Part of a small language model's weights.
Size: width 128, vocabulary 857.
Architecture: RMSNorm before each block, rotary positions, no biases in attention or MLP, tied embeddings.
Training: a variant of Adam for these matrices, 226M tokens, 6888 steps.
Each number is 500 + 40 x the weight over the matrix's rms, rounded and kept within 0 to 999. Layers, rows and columns count from 0. Numbers have three digits each.

# v: layer 4 attention value, 128x128, rms 0.0412, rows 35-70, columns 64-127
# o: layer 4 attention output (transposed), 128x128, rms 0.0512, rows 35-70, columns 64-127
# q: layer 4 attention query, 128x128, rms 0.0414, rows 64-127, columns 64-127
# k: layer 4 attention key, 128x128, rms 0.0412, rows 64-127, columns 64-127
v35:538500474458496505539504522535526446511567471502476505446550561507481525514469442493538484532460457442483495472526498493485521462482544520550434517487487509494539535532420469489533421495440470
o35:506545456534571522512499505519504542488527542528525500614493493525490498477545525479535445473505511474566485476542474491420475517504479451523529476443471499470487473485459504493525453502537495
v36:506516474511473480490415430533498554431538463506446502505537524452518400542484527525508519475515527482526486478535490478487512513486464569503448486522467527516522543544446468491490465450469486
o36:511500409492433565479539545525523543518510485477495463503522538439467472509456494498489494489491527473482527539550499536482450516525556523510513464375502483505484499419458519477545496528489490
v37:552538520505542472531517452486497519532546516467451530533474477471485465507467470509495523510459536541489497480542567504551553546535485464516449553446504427512462513532476461495453512458514517
o37:476469482498490465468523524518474459512445422545526509492494522481553524517530523454485476490524542515500484487504515471433500521542450473467529538520468471462490484526514458543509461475444479
v38:449452574458482520484511452520453455451537506530478524480461532471505482521531495514551510488532554475513544510535538446512527551427534508409605494444508482498447461484526446480532549544506465
o38:457515547488552491546429464438523468462494482518465518428593529459575573520483482546537594552512514565498518538511557529538521545480520505514496566504530489435483488508455496529507584486500497
v39:517479541488516507542534427505530540508465459514520461545519533484530431540473509525497550544480490565547469432530454527506460491460516525499479528479492553463548556517525477558537488513479512
o39:543501504490478535513492521509497508539558510443497482447527539504460490528509529503490494468499470466492537489544540422534433543529573490537435523448575485477568460536411543450442507447435469
v40:499437476498501439547531453474458450464498462486438464563528496536504496459540481551525533534519554523545533512492457462496467490473531505557549554499446534472472524472455513459480533470528408
o40:535518569479473514492470464486484542521538526547444492462524502541461455552495483546479545540481518506502525516554500495548473472475542511443518438466558506540538504508502498522509549548501581
v41:505563516547524531558531545490520588562485535492459479499501538534525543428527468524544467531557494521440452515531427570451452558541554505522457507520561456466499516480451549473495493527454560
o41:537546493510513476494542489517481487471442474519469514505462524547503470487473537472532449520545478448531443512461558474469578457576437450499524466480455524502510452545508424509535487547543510
v42:520473493422508526426502489526530522462493495490451458504516475438450540526523598520535568514527465538569547483523461529446466489483475473494468537503495493529487501497502529509524433465538456
o42:552484482510452486499482524527505515557546549473543475500528540515484513495505491480457514484497478502493525453590508416486492561474537511481512470479538454449505532416477530497450514524443493
v43:527509469545453504463435519527507471453512467451510473463519518519508464492530501443510555501478464527524512465528459540444526547539550566570540511486454527547512456515509477446516520522465464
o43:506473404556464516521466502467497528512493526503539497535493523483483468563428449498468507478485452474448531467532506419468493490431539469457475469479506462514528432463481528470508486493573591
v44:537498533569511466578466429520514487472540519531521481537543550557484551464491453449468468520493543494451529483455455491515494501542516496530497459466478517540556466516499524539427509521553486
o44:483493538470484506455539539534545513483478515485449502512484562494497444497523539461498470482508470532501474540460531556521544471496449525515476503483490516515530488511494445517545496507515512
v45:457539501512552503443494507463499550529445550485455511549451554522495539542533519537487571586498522531492495444511543467538485506561545470476483443516499526554475476501482449551495470517498548
o45:504454433513450496468508533464493482531580523440543513542482566559515450430571528504536445466480459514506501486523442475461486547491495496514479521429501561473463503492490527497488461471500426
v46:443496470443533485547548482501538510537498476516534487490519432451551433484517545491442534447449544483586546498535514467442462488499472545499488541550452471535466501541458518534489528528502540
o46:505547517409532493549558481499484535501440513541419432514519484491509534499406471501510463556529510490473438531514548515505438505505500504555525485446478492516464511444505503508505515493513524
v47:494457456508547542510535496517536413452508533492528462458438492474512542477460507452511515503484538513486524498555528529477539480542539526488515545527504517554485458470526492527510486457486441
o47:535561529479518529547457488482502549516500536528460528506467497512494484526476480480466480484494489497480475470524508469545528506438463475477435494508516483503495489499503513506501519541543544
v48:469450446534473467447539507453531442475519521542497551442459535488472544517485486470451526460453504532578558439528539525531494476475458492500482540531458438556461547461507461494527429439502476
o48:496458533475475521477484530444496541533524495531538464505448517521516516547504538458454504469502515498468465444519459443477503587497463460496492548509510503471458501526554549522476468488443494
v49:442442456507471436490497498535491533458557455501519547486525493438518443492553482447435435518519472512535486541512544453486500539453520560538481495477516428535473514517477518439464408541440496
o49:492515494463463518530477490437556525507454465572459433521489467541459507498461460516449541496455486511450513518535502505493452525522505484488563479437530496547471516499502481474468513454534545
v50:526446521562489537498474474435460470475558552543471535546532435456457525419487487537522468500509539521472483507488437490457454496492543504501566549516514510477473454506524487495493480510560505
o50:524492524487486474487478493490504538513516458518436517433478457478496459560526478476523484540525481485533516517450547505490532464536481511465488431525525558531489540545507467474474540495501531
v51:528527475487566459491471484479534480524510471466472493518578512441478447504535531458536548511439531509582479464478478528449559439465536561503475510481521569445515486510477556554477476514486462
o51:484500529482515451511468472543510524525533532514538540525536466523446558536539479536521482499491547509490576504553506497489462535459518538516478460464558479520462526449452499494479506524426489
v52:514511504445562500452416561455531449439456507546561525472473453514493543531486525482494510502489433508518602533530487534502525476576491492484500480495432550546539504525528463466499446565501426
o52:436506450487506508473452500505450518526519517416542538564512493496513432522521457459520505517476487551483488474466438474506545517452510493498503535519533515459422516417484498486548491578485509
v53:435520485504539559484495546498495493510518533536504543442485506463458468457480464473470484542532513528514556498506537487467533438484475521507580528536512479469513477548469524545547482458481529
o53:523523540478519545519526441547476567586530459526504518478498487537524481532480464499501521554496474497553496509515451503507502456500474512498497466563488495515490482496542499484498558540530523
v54:531522501548479495468504500526511585468504533475465460469453491505455560468476479504502410425482482566495444525535561501470470545571446531470433434536476436531500543542549542507533566474454563
o54:460440479530488459515536529525505476545463479486542450504486506475486497490510516495464452516545528496565541539465540448472488494506474481550562498504470508496456554497487515464496427452421471
v55:462462546548528498461523498509494554537484515483526524483454476498464477542486458452492458540417495553460534467467512468459527498521486452527512455558436569557474518454465510546461496542559446
o55:507473509537457561477510586472426539516539550467545506517563506572453486495549490539510438501479439536449519487504428455515521509403483448494476515454452539489518481477488479501476495480477500
v56:539529511471431517519488499599495517555511537476453500456507547465490550482452520450495471548545543460486414485454455459448493519466510521458522521485456526461467530448478486548517527481467572
o56:484506487513530446507560505496476467442522470494539437517534461464519486462428514502507496529535488475535492546471541484466555479575426518520497483490463503475510441542521486474499484441541486
v57:486542493452447555491553527494497543550441533487467512444451441525541533503423477508529587546460457447518517506529511464495528475562532551495430526451441453514512503489471456462514538475511490
o57:498488449520515491547496506480509527489541503506554476565469515451503529452486608428468484529479515495523511411480387500432482553460517500541501547519521523464471510426549550450517437466443496
v58:529496534513513443449447482457501541506483475560560567480478568490525482553455491469528555491542457467473520546436457421501510479463437510505497431510479471450521455461493460479539482511444494
o58:449468516526516529540480433497534481456515511512502558449557472442532535437525505500506622488481511519522519536510468549514449546506543547494481588492560525484462544526469546474508523517491482
v59:496482435535441510540583575469550441499506469447503540515535487514463530510462454496508546459476511520458489470532496519495487551567528486495468545435481473544485543460473487531513486439446526
o59:493499464527505518495449528475476491497472496504516488522460497511512471492460578463508454488532500476460510463454511457495557483493474441487505494522428536467505434500540503560467449492542517
v60:482477467465555448512436537470542459498503468463445552539497492466511531564509520494525579467511541505577530503533457474486476442541482507533565510546414474561510468494442463493565433504528518
o60:481476492516445506463447503496474488508552530488549511477526486489526417534448491518483525489486473455487506444560485473493472559503518533469470497464537507449522523478441554492475491512488517
v61:474490515455462513532496507486455434506467504460442449543515504436510505495514550484532509505481450552490482471513550566444547484536494541563436519521445462550516488548491513484504474523446524
o61:540462499446462534478493546504515517512529524451530493505491528510472470526516496485440516475518549509491515499541488450485421563498538459446521505436520438468508549501485502509482449510426514
v62:535575535555544560463525449568507450474543454469470477467429518543546502478520453537530477577464507458527545526546460465447535511539552536477549540487520511488540482463538473527498507540523532
o62:497563548526516540493504499468512470531435437429466533512487533494517499524495452514553433501507507530454518508514494445498536500475494507470493547508486493471571482529528491546543535515584505
v63:543501443495483468509446487465497463517470464523545511512517537438490524531480472518456487544462448454459493493536499554491548540443528461491561455483447489520485512482433529441478431519479434
o63:444558517519514558490414523465523439472500495512557560449475421481513515530522466456505565445505525451450471560484525503437530523508504479468469497429503533519457486523480524522506493539547548
q64:476452520510458529516435521490501484535570485431529441507480534439512558539485507497457477500504505503526511546492486495484448554544490505512470467532511488536464501519511455498508534536457495
k64:530551476493434556477541544449543520510541312545562502497537650434399474398635499554479471462485637478446495596461464483412444381517615502519517503465489565563385547563529473560520482501405498
q65:527422500572483494528578515505540452578568383480603570404556588375428526431589565551523435559565599522521369588428556554451471456426556473443581520464436462558417528453546471523540526556397525
k65:443551471457402564386513498512468450539517426629516577570425508505440453489526458546485472475488535462452482514461460533453452364591517418558436445486545594591428544528519497529475431452534469
q66:548546515478555453471517493549503540481461630517328383564543382665604502447349500362593531483419437481519588395562451477604553494563446500546397589537426525424653492448420527384424479464542497
k66:495423590519503411536486453532487502502450611478415515523541461445549515545483462431462479550525376527530460432545572493552512602451430514499566501504504441395557468448525543464479505544513532
q67:511550460486531488531490515498580533506458539470451437508533475522572514495419452434560470447447485456518563474526460470564531500587426555522382504513492526525559483531437522436450471446511507
k67:514395625518464514540441508502449521477454634514469565474497485460479475618461540516406560579546436545528490390562575469505519569413471546431543447527571465356547435437491516489507542559503543
q68:437524551488495452425405447540428494412430592589439557614427380590538467564354526498460613427374434605455613409546532464570518480513479486592451529554567554442554484534472515443446546469591500
k68:498473463493495476560535509488482495501459619468485466509564517529530496552527482537489461556504422502554481468503503451523517539453447498484520486508490458470581506450536512472463520537517492
q69:428454557491436489478520457505466446483447452502540570496470506466443439530564556559440542527585492540524458506448564493438500494428528535521544448475498509479460529501514482567519509573507486
k69:445579438426510567440498498466508410476533367568593491574427495491427517394552544541482498407444619551451516514444463543459483426573541441525442482435499506562453540511496454567557482456457467
q70:525573421426499438479498485533477582476523592505392522557555405604620521521371488398553522463366443531456565455524504486616531527587454513554404527516497508518589511470404555457458491492583496
k70:503513497528484480535491509527492504516540572465519510464561544517492488490513444524508500522484430475466519477541484500500519520494516494503470470527509471444530516466482488519516487562511469
q71:517500501478500471533538513548525461525528478500547489448523548464498539444524497474508475552473488482475499538512544488500514500542512488501467494538495510526509502540516514517539535430518447
k71:575523535502532503609554483553526587556418613406443447443623474487614502528485407403602467620555313420521545465614479500533547594466401535479558562577528410401687485430488593308409486579489519
q72:519550471530570492534441482542512527524493561495418427457549447525583525516430435459537507502452481498516539465548510460552507559495473548499466548542527484485573499509490557431473487477515483
k72:518432557491512478584552511502449557494429638466437513425591463466588496539468461477555487539553340543530441442626502460533549575440464529481531491535497473369647423415510592390449524546528511
q73:549568433452575457532570513555532566506543666404422387485621410583635566516356388417665458533478342450490546418583498406613575542498419504544405552600448484373691347436444586351446515479588502
k73:524482510471519471523511486485525557494556527511512519507495556530468516513508477513519471477510523509503505541494505464496487476459536507536504463463447488515458497548505520505455544479479451
q74:468534444441512534509497552477503509469539475527544496459498538462484521500535495540466482496523576527460488527472527477489473455529571493483486497532488479488470519500504496506535535459449482
k74:540441519512479496579560484529516502558517555404410480477585537512526524527486448451606448591506359423487481513563483472491542602442473523549587516602507515362620425438485588348484548570576496
q75:521497544563472570465451458483487487501409517552455466544424500554506443522467524478457508447509495507570512379542486484528520497479512486544523526440524503504513506528460524526461494529489509
k75:471477534482563547479503509499498409494433477579513470530437436524484478493483584456482525451521532575501450451465497514493447461531490539462538453519513518493494454519489444568567527461521502
q76:457500484499527530508463497465483531456470537546593512468476519541451491553529537566541510530454478495474553396511427459487459458485490489518434408447551454449509488502535544475487479479460491
k76:513518515590492593500506474527479433466532510515507485471526476473545485509463507501564449484518525569512494534533528480528422521437497505615513420469498606477468416488609464484517509495475413
q77:475433545493437530483465467482497454474464516507474494564491435538508509545509500509436561455519509526485513499511496497513468515510470509484478486518533532468445533510544498535416537516547518
k77:458523550539482495521492470511428452448420547565523504550445473430479459490517588466495472497451502582484492470420525502460497531473492505497504497488500451522514475489514464507512469474528533
q78:496463458540484538515463503437513554540497485526500502436484535466506529525511567470499500542495497512525508514489483478500522551462531509488444473504478501510447479533500487516525508508460457
k78:519466538495532468437509452530492477520519473499508493451523503518540507482541485482538442539552461477471447501517472495523482506507541508538504472554513470485568448482490545442535515464465473
q79:455508495485498497471513494515512534520566522458481568589507473521504598450463555474548555558485516468491501551468553492543472481499500463448492489501532511485519561478536506546493520498510468
k79:449561476445499514524464445499494522449443455540563516458559506478577470538493466571475476468495536493487548438441534541540544487555503454469520477460444464533543548352529471504519525536494497
q80:382566542506587411396405476540501524475384704568394476638372316687642493581348464411523614456348412505613642346615523481588549515620410536502351570500507495408600512528435491440387367371562482
k80:549476589504569491590511513510518519510360568411452491435527445469577580577472478450513517508499416566572498455553520431564557605419474565443505531586488459465567503501406547403507575517546502
q81:518450498453417553531579520493518421551563416412551512486552618404447542495588561577520453550598520466493375552469504479424438523490496443479528477484475477532427546547548444535602533585479500
k81:512554414502521558458546496487514478538546385575583460507442502512404478422548497511514534402437638485486496583408482515478431378604503459538478487440442536608424552554449511562526486480422507
q82:551466497490510423501530469498475535464552459487524587442477557477401523492567499555471466539463543569474511508459531504488504473403525470507574520514494488493501469451526507524551581537538547
k82:552534451548472492473569554608514521549564412477434482505551536563532555470459414416598442519475521430470462573533456464499479444602499433568435502507397523532530516547518537463507460439431477
q83:537540466484573487469479504517531574418473598522404422573533437600554504472396470398600476453402414487515604417556505498612499505546430527572466579552469530474641491460450533409468495454584482
k83:531440556536437450555550472580476555547438560442430518495562477458537527592451481474559468583534427511509485476579482467521552594438466465545542521515529496415570452452490516439455525553474485
q84:512463544554486530469442465508446460509451478531563579468466535485453462496556519571397482509549515580519495506485512510496473479408540503476551458513545470544407532512543479543493480517475493
k84:432529458469476579423478510414423422443509369607536498549344452526454499424558553538427536388468626565475546489374477584452446396539523461478495505455510518595396526550508408625501483465547497
q85:492413539544469533550489532448523426546472430518557518445496585424442507496589522542421520544612567504472373591480475542398489493466564483429577496465465472588388551474556456546532508593430467
k85:482541464462481554440446480446517462468494452523543480531448477492439460456558570495498513428485550464480545534418499533479446467590554502466473500445522516595450517538525460525531522468466551
q86:461455560553482538514486500444469439482419452506507476526492519440496474507507551550421512500509496538509488477484489495473510508430543503497567528469501489531435526501528454534517483532477535
k86:426561464495553488426508514421496439493534393595573538542406513518418499418524564561433534410483604504438469486413460544450447423594531521478444448442522555608424583531468455551522497439522541
q87:534580404498559502498527488542511550455482600509460427532494448540561512493359449418602541497391434501481566436551468497574509513502424550515400521534490552419572464483432594429494475431531537
k87:518461543533486456540544510557530523529496577487487473446519513515523504561472475491490456585552440519513513509585496477500510522456514521545521466542534472397550438462496500440513495509519494
q88:544605425459553464515451510541490568466483588460416455581527383583596531525380436387562501453394406523461560438537457502575545544571404507512390534546479496415611456495406557409449452431575515
k88:553487539531462491507504507501511539501507551464474503498551516508536531542505458511505509513519400529534463467532524451498567557478502496496470483510489514417514491470514503460498493526537493
q89:535454505549473506491555466462474491538479459499494503521480521460451529435531492500454470493522535465514452580477510495477485512511517448485534511474467497540438550454471448532499488561516530
k89:446573468488479550380484515434540479530547335621539541565451536574399518394554574579413548397439650455464533583331489545442441396629558459517435440420478547697318606577528391668525492380487496
q90:604584432483608480534531507512483603460474591389393440452555406559616533481376394337580517451441407518473522447581469503582525589524431473496403583516490497468638397505434561389426487505565554
k90:500492478529464495478496496521508549513544537473473480487543481507517521541461514527524463536520510497511523484497487456474482481467498479474507527518491459494479486507485533497525516504498471
q91:440486513506464527497533525542451493506520503542530561502537541472492503511511564544506528555525501483507464510440617499459495478445548532524541474509499498479481479489569473501543538496524422
k91:488572465510572586536521496488570473506493486477502430467515475511531461452519511510555486488469465468522567531504476448523449496550489490451515491453487494475643486470461537405501471524533555
q92:483571460427569459505485474558499539452595545448505478464585523495472569540522514524526428553498510542393528520501464477533503479519470503435505430524514453506561462465526539483496493504518558
k92:488480425497394459506517489496523548446577475469505554451561500541502482457464467542482510529512524492437495539543550427485485514487533464601466549542421539438429508460539507529512487518439480
q93:447550495520525537510581516566547518525548521440482487498475524418517466423461455521540513542469542480501471487462555458494423521499504487456513510487528517530543472490454562488536502484493458
k93:500563468474536544491497464494526546538458527560553500453478509538482449513519517532501526471510477469568515492521516505528569412510501473522429538494413565470521481484422492519417483548488482
q94:518534554536450534519458448449452462440495509514512478553509438566481506514483536520493535443473515501513517422451482467544480530505515477514509483441523525472523492533507487537537509526482519
k94:435513538546552492472453508520498476471517490570536581510486469449464529516481544463508448553504453567502478515518533516470524480526482568497501445493524509485443480567554426538589478495538477
q95:464487452551524481510527431468479486540509462516575511560510539555509536444493545552509458550496451446555474514436532494510522447486526485476491483377509534513472499529532459518474465506433567
k95:492524539506548454480504494533503514487488482561450498477532500462519512475485498512559497405543536480494481453524542555579510529542445475483524503563514502452598499425502506508489504474506479
q96:431525458541525566455463457494545482520501549551463446512514525446491506497477515486538541448497484444553565482524521475535431536570506533519511580453502481479497533525545518484449505440477435
k96:458502497492502525584572408432477431518479518518500514453470488463531539533471591491514435490544503547513438519421522482477479402488534464403552446565512531468512469448446534593508480536469542
q97:473580557586518548504490519452502481514448459536505405541485519492504452541515540457521564513588505466519525435511469485485538510493451551533527454433462534474515503570484467515549443506525439
k97:506509463462586522447523448462519489545514496449540542480455456469480559490476518471529493502451449521500462489531446499521442409505461442482469409560494566498552474521450509544509475452475552
q98:507506540509488526534504457527490436452448540483446519520467463569498557490490497502516545481526512518468462405490549520525528529529488511499510503476534548506483509480450504495504508497526542
k98:502462529487567521514465510466464458452471440551519536565472450519489468481501545515455520491493476563494526459555515487472533542494468510507518467406524464502500528569499422547543513522489491
q99:598496580426443465580594457611430477479501508501499560433500545534491536455513447536574532492572497459469417512505532507504521442476526547509556521560482549540509460442504553471496547478512518
k99:548507437492529520493536531508528521507529464464459468509491551523481473443499433429462511521473495522482604520570436497498484533539458518484493587477542436487514512600486481534529524528454496
q100:552474527500437543595547466568456497452493471525474504518573468521486461535480510484540491498517514491424506516510570474452488563450529480455474465506456482490521516477540477475548523532500458
k100:463544507462527518466484522441527553514519476493549474513537497515475522453493446506506451526491452525480579506477494424465510528529538520510448476422516445541458474599536480448498465529423503
q101:575535493533588486517459473459459554498528503478507469416535485499501514483474485442497463486496456490504491594518456446460473499551458498494488496507489454489516464469452555450476530512482485
k101:540487457544434538510458524502486513510571545504458491454518534534428497509495455510550482507538505495519493501475480457488524470488553492520497516519438457466459525559490498543493504457446468
q102:526499513496524530532419522392479505538454527425450448537525506526503451556451515446480518508519492486521508497563509539582584519490459525469461504539495477517530463479506502550490495555442500
k102:517532461485520468369550484474496539475494446564559537531476509468481542501497547498483444490507534495478542555488514471470455480481526550445514493495459471543472540562519531499529504390506510
q103:487520511479551515436479448465481460499480489516435485523443490523501442545476479407464482464511480529509511453552446489565544553516439503531480547553516492499499498499499500479467514476537467
k103:515512543454470511479496521447462437494489516462530509558498471491495494546536579525472555473543474552480481478442506540455459509484505460445504483477481495541435484526507449573518458487491523
q104:502525497425551430515469503550521541506554479462531547493486518490482545467507479467555456522467544476506475560470534521526503453591479473503505500486502456495507514481504533515522550463444520
k104:475502466500458474498562538526532552520556505480490491440542525533525565487456475512519507533477477420527503517527556462523482479537477538540501495515484510461482568465513532558467503534484516
q105:498530497573522494497450548485533493517473528456465453529451473492512511449505446417435520486497514599544498464490421461476489535492459512486507542458576483567536476555398485489454511430554560
k105:549491536500488480454491552445439530521441514557458490556446465542455431572475504486516507554541488512488420502544452558449567403469481519485460461506497567490502490493501508521523470521492461
q106:460464481509522502513538515552501519484554532491517483411487584377486540485533479520548516551538472519488514502476488484438483509514512580496492499446468509482538455543465509475483548415499489
k106:492514458514491531492523480529498504539529483444472413513476555449517439482457511523518492504525478491527434501564481431483491395525495465521484495576476556446516449524487533491423507511448487
q107:492492496531475528430486492421489471545532441551503503542496492489430522533505514482447527446483509465493533536494490571473448490512575464511524481457465520488454547502514448524557434486464475
k107:483488473548504474510504509508498464513460495473495492518525486495532509512518477493498486497473496500466469514452538554488524536491528450456561471545558487518518496429520497442469538510556536
q108:477487441471502536513503546487506506517568513489542497518500488462484508487532526486534458543490531481483485546457518472492491498489540512505449455527463479482523495525488486505535487483457463
k108:474523473476486457469527504518603498564560429466481514485532516453528524477531523552552450509516499420482512501486479462543538461503509485537546498573496522465499533418566570464482480513535535
q109:529502470538526453436549511499513498521537442519481518543457517490512449400530464479466420478472521459488457568502536514505494473496494398475514495532533541558507516460465464540456510482544583
k109:486526532472441409524522511533546596504421559475419522478469524590483516541465453436449542488483512490507529444440477616518551562511543488562465542533504535566458555446456446538479513464550479
q110:477483494533474498500526463504495453488444471500514555504466522569532510497486520486479458505470519492510498429475464516540559528512464461525483427476527483489500531470446482504426505489535545
k110:489453583488524535475468444521515475490459520495478489523483485500478510507468557516464542507534499537478503473500518557474496547553456515516508443472477559549534484506478416543536447503522481
q111:473504469528564505512554545506478515511558498446490486444468522388531523487530520489535494501473519502565490540433490433427416531490508521493497536482550454530520506518464520500515505486472459
k111:450539516550542572473505510530550533540543549506519445397570529532455511511447484500544472502497465458537447518514461470519585345510543439478458509536481569502556523487486569456471493507515461
q112:504497442530513515540537546499482471522495453508575502396550559443461504484551523508544473510529512460491519497509501455441559504471478515520463438462485507502521475470492490524539479488502461
k112:521509528506525513512484517554540500524574511430516480496559503482492538491528460520565471516507509443449502560575480509507431445525496520554518526526517554491540450545482526426467521479436515
q113:470519446439463496497441566452503539552537492514564480467511535426472510559526475523505509519529473519512465476510473510473543455460555527518464479551522487488477475487490466490479497484469504
k113:564523488503472534476521485531498495495506469458524500480514513529515511539541506474493486495514518487477497548546495507511444564467511527562519542558466552454500466451541580381492515482556500
q114:524476506471500475466516506427523547481487519482506516486510530520453533484493543454484532519559524503529477528517503460494487475529533513505479513481476439491471512498503477498511533472479463
k114:554474492460478474531535510504503535473540476437519447470537547478487494525446400446555467552482447500493465571490457536471467490445507532496496505564522495501506466485529503503556489457518464
q115:518493462517563461515551471525511520553509534428457468459521514493481484460485537453495505526523524532529494578477485488514481558522526503451520511496513499551484513512507493531540476519511487
k115:439500510509493461466536501452519559523514465475463455465575543504498513519499406525553452519548428445457537503503431528504576420483566479436472529518475440525485548528436518510479511450520495
q116:464511480472516512464511533471544501508550525468462439465505535443503556470485501475545477531525521496526508503478526486492481497547506496462527518487439484514457540460493448529552505474510503
k116:511468458503483541494478517507521540559517449432502480466514553487499535504489472478547503519477471470481442520518522507435513497525483439517484534517447531511540542473474557498514531460495541
q117:518548456475517476556514545547526404466496463541538476402476537490469473542514552564506491462510451496495483538477485443481510514516565519460494430465486474525460483480512457467534489509526528
k117:469508511500493539553500577531541541491517509479450453498490511495466531469487464543521491508528467537467507520554470535466506515511518488524519487509550505449534476479554499449460487494481462
q118:450444491442453487547505488553483484478463492508495567501533479525516487517486499574537515536500529559436442518433545518498472465441496485505467376576558512442551540459550505456489552468529541
k118:442526566567488548459421491481536453427468532545460485470490479420432517523533468520432498491489444440508589541506487450503555600479500492566522456473453496571496464503564477465461453600515450
q119:524539495502454496516429545468542549466483448526488540524481534536507488530502588504453457460482477513506533497509465537484510450544526460500468503459505470494469539517519440567529497482503570
k119:519518454547462450522515564561522467476457479523479526497507502491503512474516476487520515523527511491488445474530533568463534576521493500498499518513547485499497454441519497529515539529528473
q120:562463528543499528477468422515494488499484454536496515566444503577497500499464498462447495525529526490504491497507541512460485549525463475495512537495483538522504535528501475505509519523578507
k120:478513492473531468503488509427481501517405522512482467557498416516465459509469482494477497495478447555516539480422485560441504498530477472518503456420524476501486446536476424538470447505534498
q121:529466464519520493512489511486450546530467530443480530459491479517490518514459477471521490500526468536515439466525502513537566483451480513536432491519513495475525459493486558467423482509541532
k121:535485562504522508450482464510488465470559519563484470492491479530494503535548530537462502440490501526498547499453482495538486463472524554531460516449460503499485467513502475537523500470490486
q122:522550494512527506473580459554525508508541478424509514475554514514478542455502524465582471548518492496484486487473509451511479519492481454447520488518497498498559511476521501488554530444474448
k122:452526463441471529500520493460507559518544517482525517421526547558498529544446478500544504526515512463508536545476471455504545414513523470499447508477444547557520552574473458533502491518445460
q123:531515492535484532495487547454477482478473415552556458544471471538478467463529495508491516443481519506492487508483470476514481473508526455537496496460471518540494505553524422537526458438512505
k123:490497519483490492476489560518530508532475489526482539481486528509498544561454535495488481496466427522491450447478475576493519522505458485501538439526545513463501471498501457491493462490525473
q124:491512489512484471524451554519513415538481435513436470519431525471504533485557510466471495445474503531502447513433547504478474524511558523503542485498509498584434543514505438500571431539494618
k124:486421542501520508501466525511555499491467516503487475502515518552521550514516510478443494546477461475508504465518482507484519556524471462510478497570514506480512516487524492497528468529580537
q125:501587438545516506522519529422537503485545466462558478509488514512475541534508586524507458476489493477507519505441483469457452526508524516515469484476483479535494529490543438539489447541476468
k125:490510488542512474507498490499516517555543497533505494431511525494521579458469498527579462501520489511449502486499486503522512534494495494500533540550501457515491457446544536493552465517541467
q126:540520405445532515500528541475539521465596522443523534465560510419461518511525487453544506528522530533511472525502509453499493550490533504536448517498476457476514497441486512468528554435488507
k126:562550459475464557475521484504478569538546446497483497463542553498528463527497533542585484538527513426456457555524461418460502457473567479550466553494476551508437567521547604512517498560438434
q127:542555501554556512533492548475507466475513472453519426470514509438477495519517545479520503489492479500530481555498464442442476532560505514511508507464457509509506497494451463480523438486473497
k127:503519475487486520513518499456501525564510527451515498479572485474461576462463463488555443522531513456466445516516457477459520440512525445558491478547484481465490534549476528485516511518509443
v64:462492435492448529520444447471487470483489475531517533491554513511544518564494482465473477543553517533544395572579554540517470533517505502590433514535464546484464441431415481562468562501500445
o64:527508572534458548511504565462481440462516481481496497529543493437494445560436491613469578494513515484484463516497394519463429493569495506504554543457458402428514533542523483537494516494439529
v65:491463516401473381521438536445488548529445522505520560479497547558465535543514465443502538569449534459455472491514504541507587507514533512479466538520403496484493538534454467521487494536536524
o65:528451495574510571460510507510535573486511500573582457581428502455529447530505461524501496454549502465529461374528465451449412563552477461491533522526417471470482514468497576505481579489503426
v66:505500554583458507502500489488511442528560543544507554492556493468471483564451494480463443551516477527460531432490454524467464559474475520472569471459531560452467507480437401520492441455557542
o66:450563555527524573531481556471562507515531527493528601476511517537534541475492529516518475498480504437494493481468532471453410503560473486538487477524430478559469500504418468536536456538491512
v67:443486558479441396473418510529528595512481475529547548528554560578511550529429533449415552434508456582509538483441541539513482489495489468470439516436506572487503423498517447487476594486442505
o67:498505399457468548573526520505502412512587487493534396508469523498405487581598494535494502461459497457457535513578464510447495424533464523495458493526467419557549484528532466626454458546456549
v68:472508498458515417554464474503436594475514553541432458477533533440475433546448469430498547529528471577468572474421545553499596512547541462534457539551434518441484544521464515542443521489479458
o68:444442571549498557554454504554538497506416507534565420472520437429513451520471479608496518409569651490535514414530464496443347592511478465492458460550509514532545489493506617527479525447516543
v69:518454407537462495532513464525507432391464433453528529421450552477525438489445458447558575510446570567491464566505527515580563548449502461580469491508415534476436524416554532480584501471494468
o69:569479538547486481539485545491464430495419478537463443466484439405539470515504446540475477542531485464480561510483430491533525514503463521481501535532454572394556423622542476547518512470545486
v70:490528498493572501500520599558462542556476546479451516522488525508537547552497459553495542448538523467467479526541483558472473538508493576471500505513563542565490579526568461516449566487548514
o70:432465431602571502481507446471481532476519540545534424567511461622448540423448519426515542525444532546380523442480489440448504526576481497468527479461485432494506501497544521530449570541460480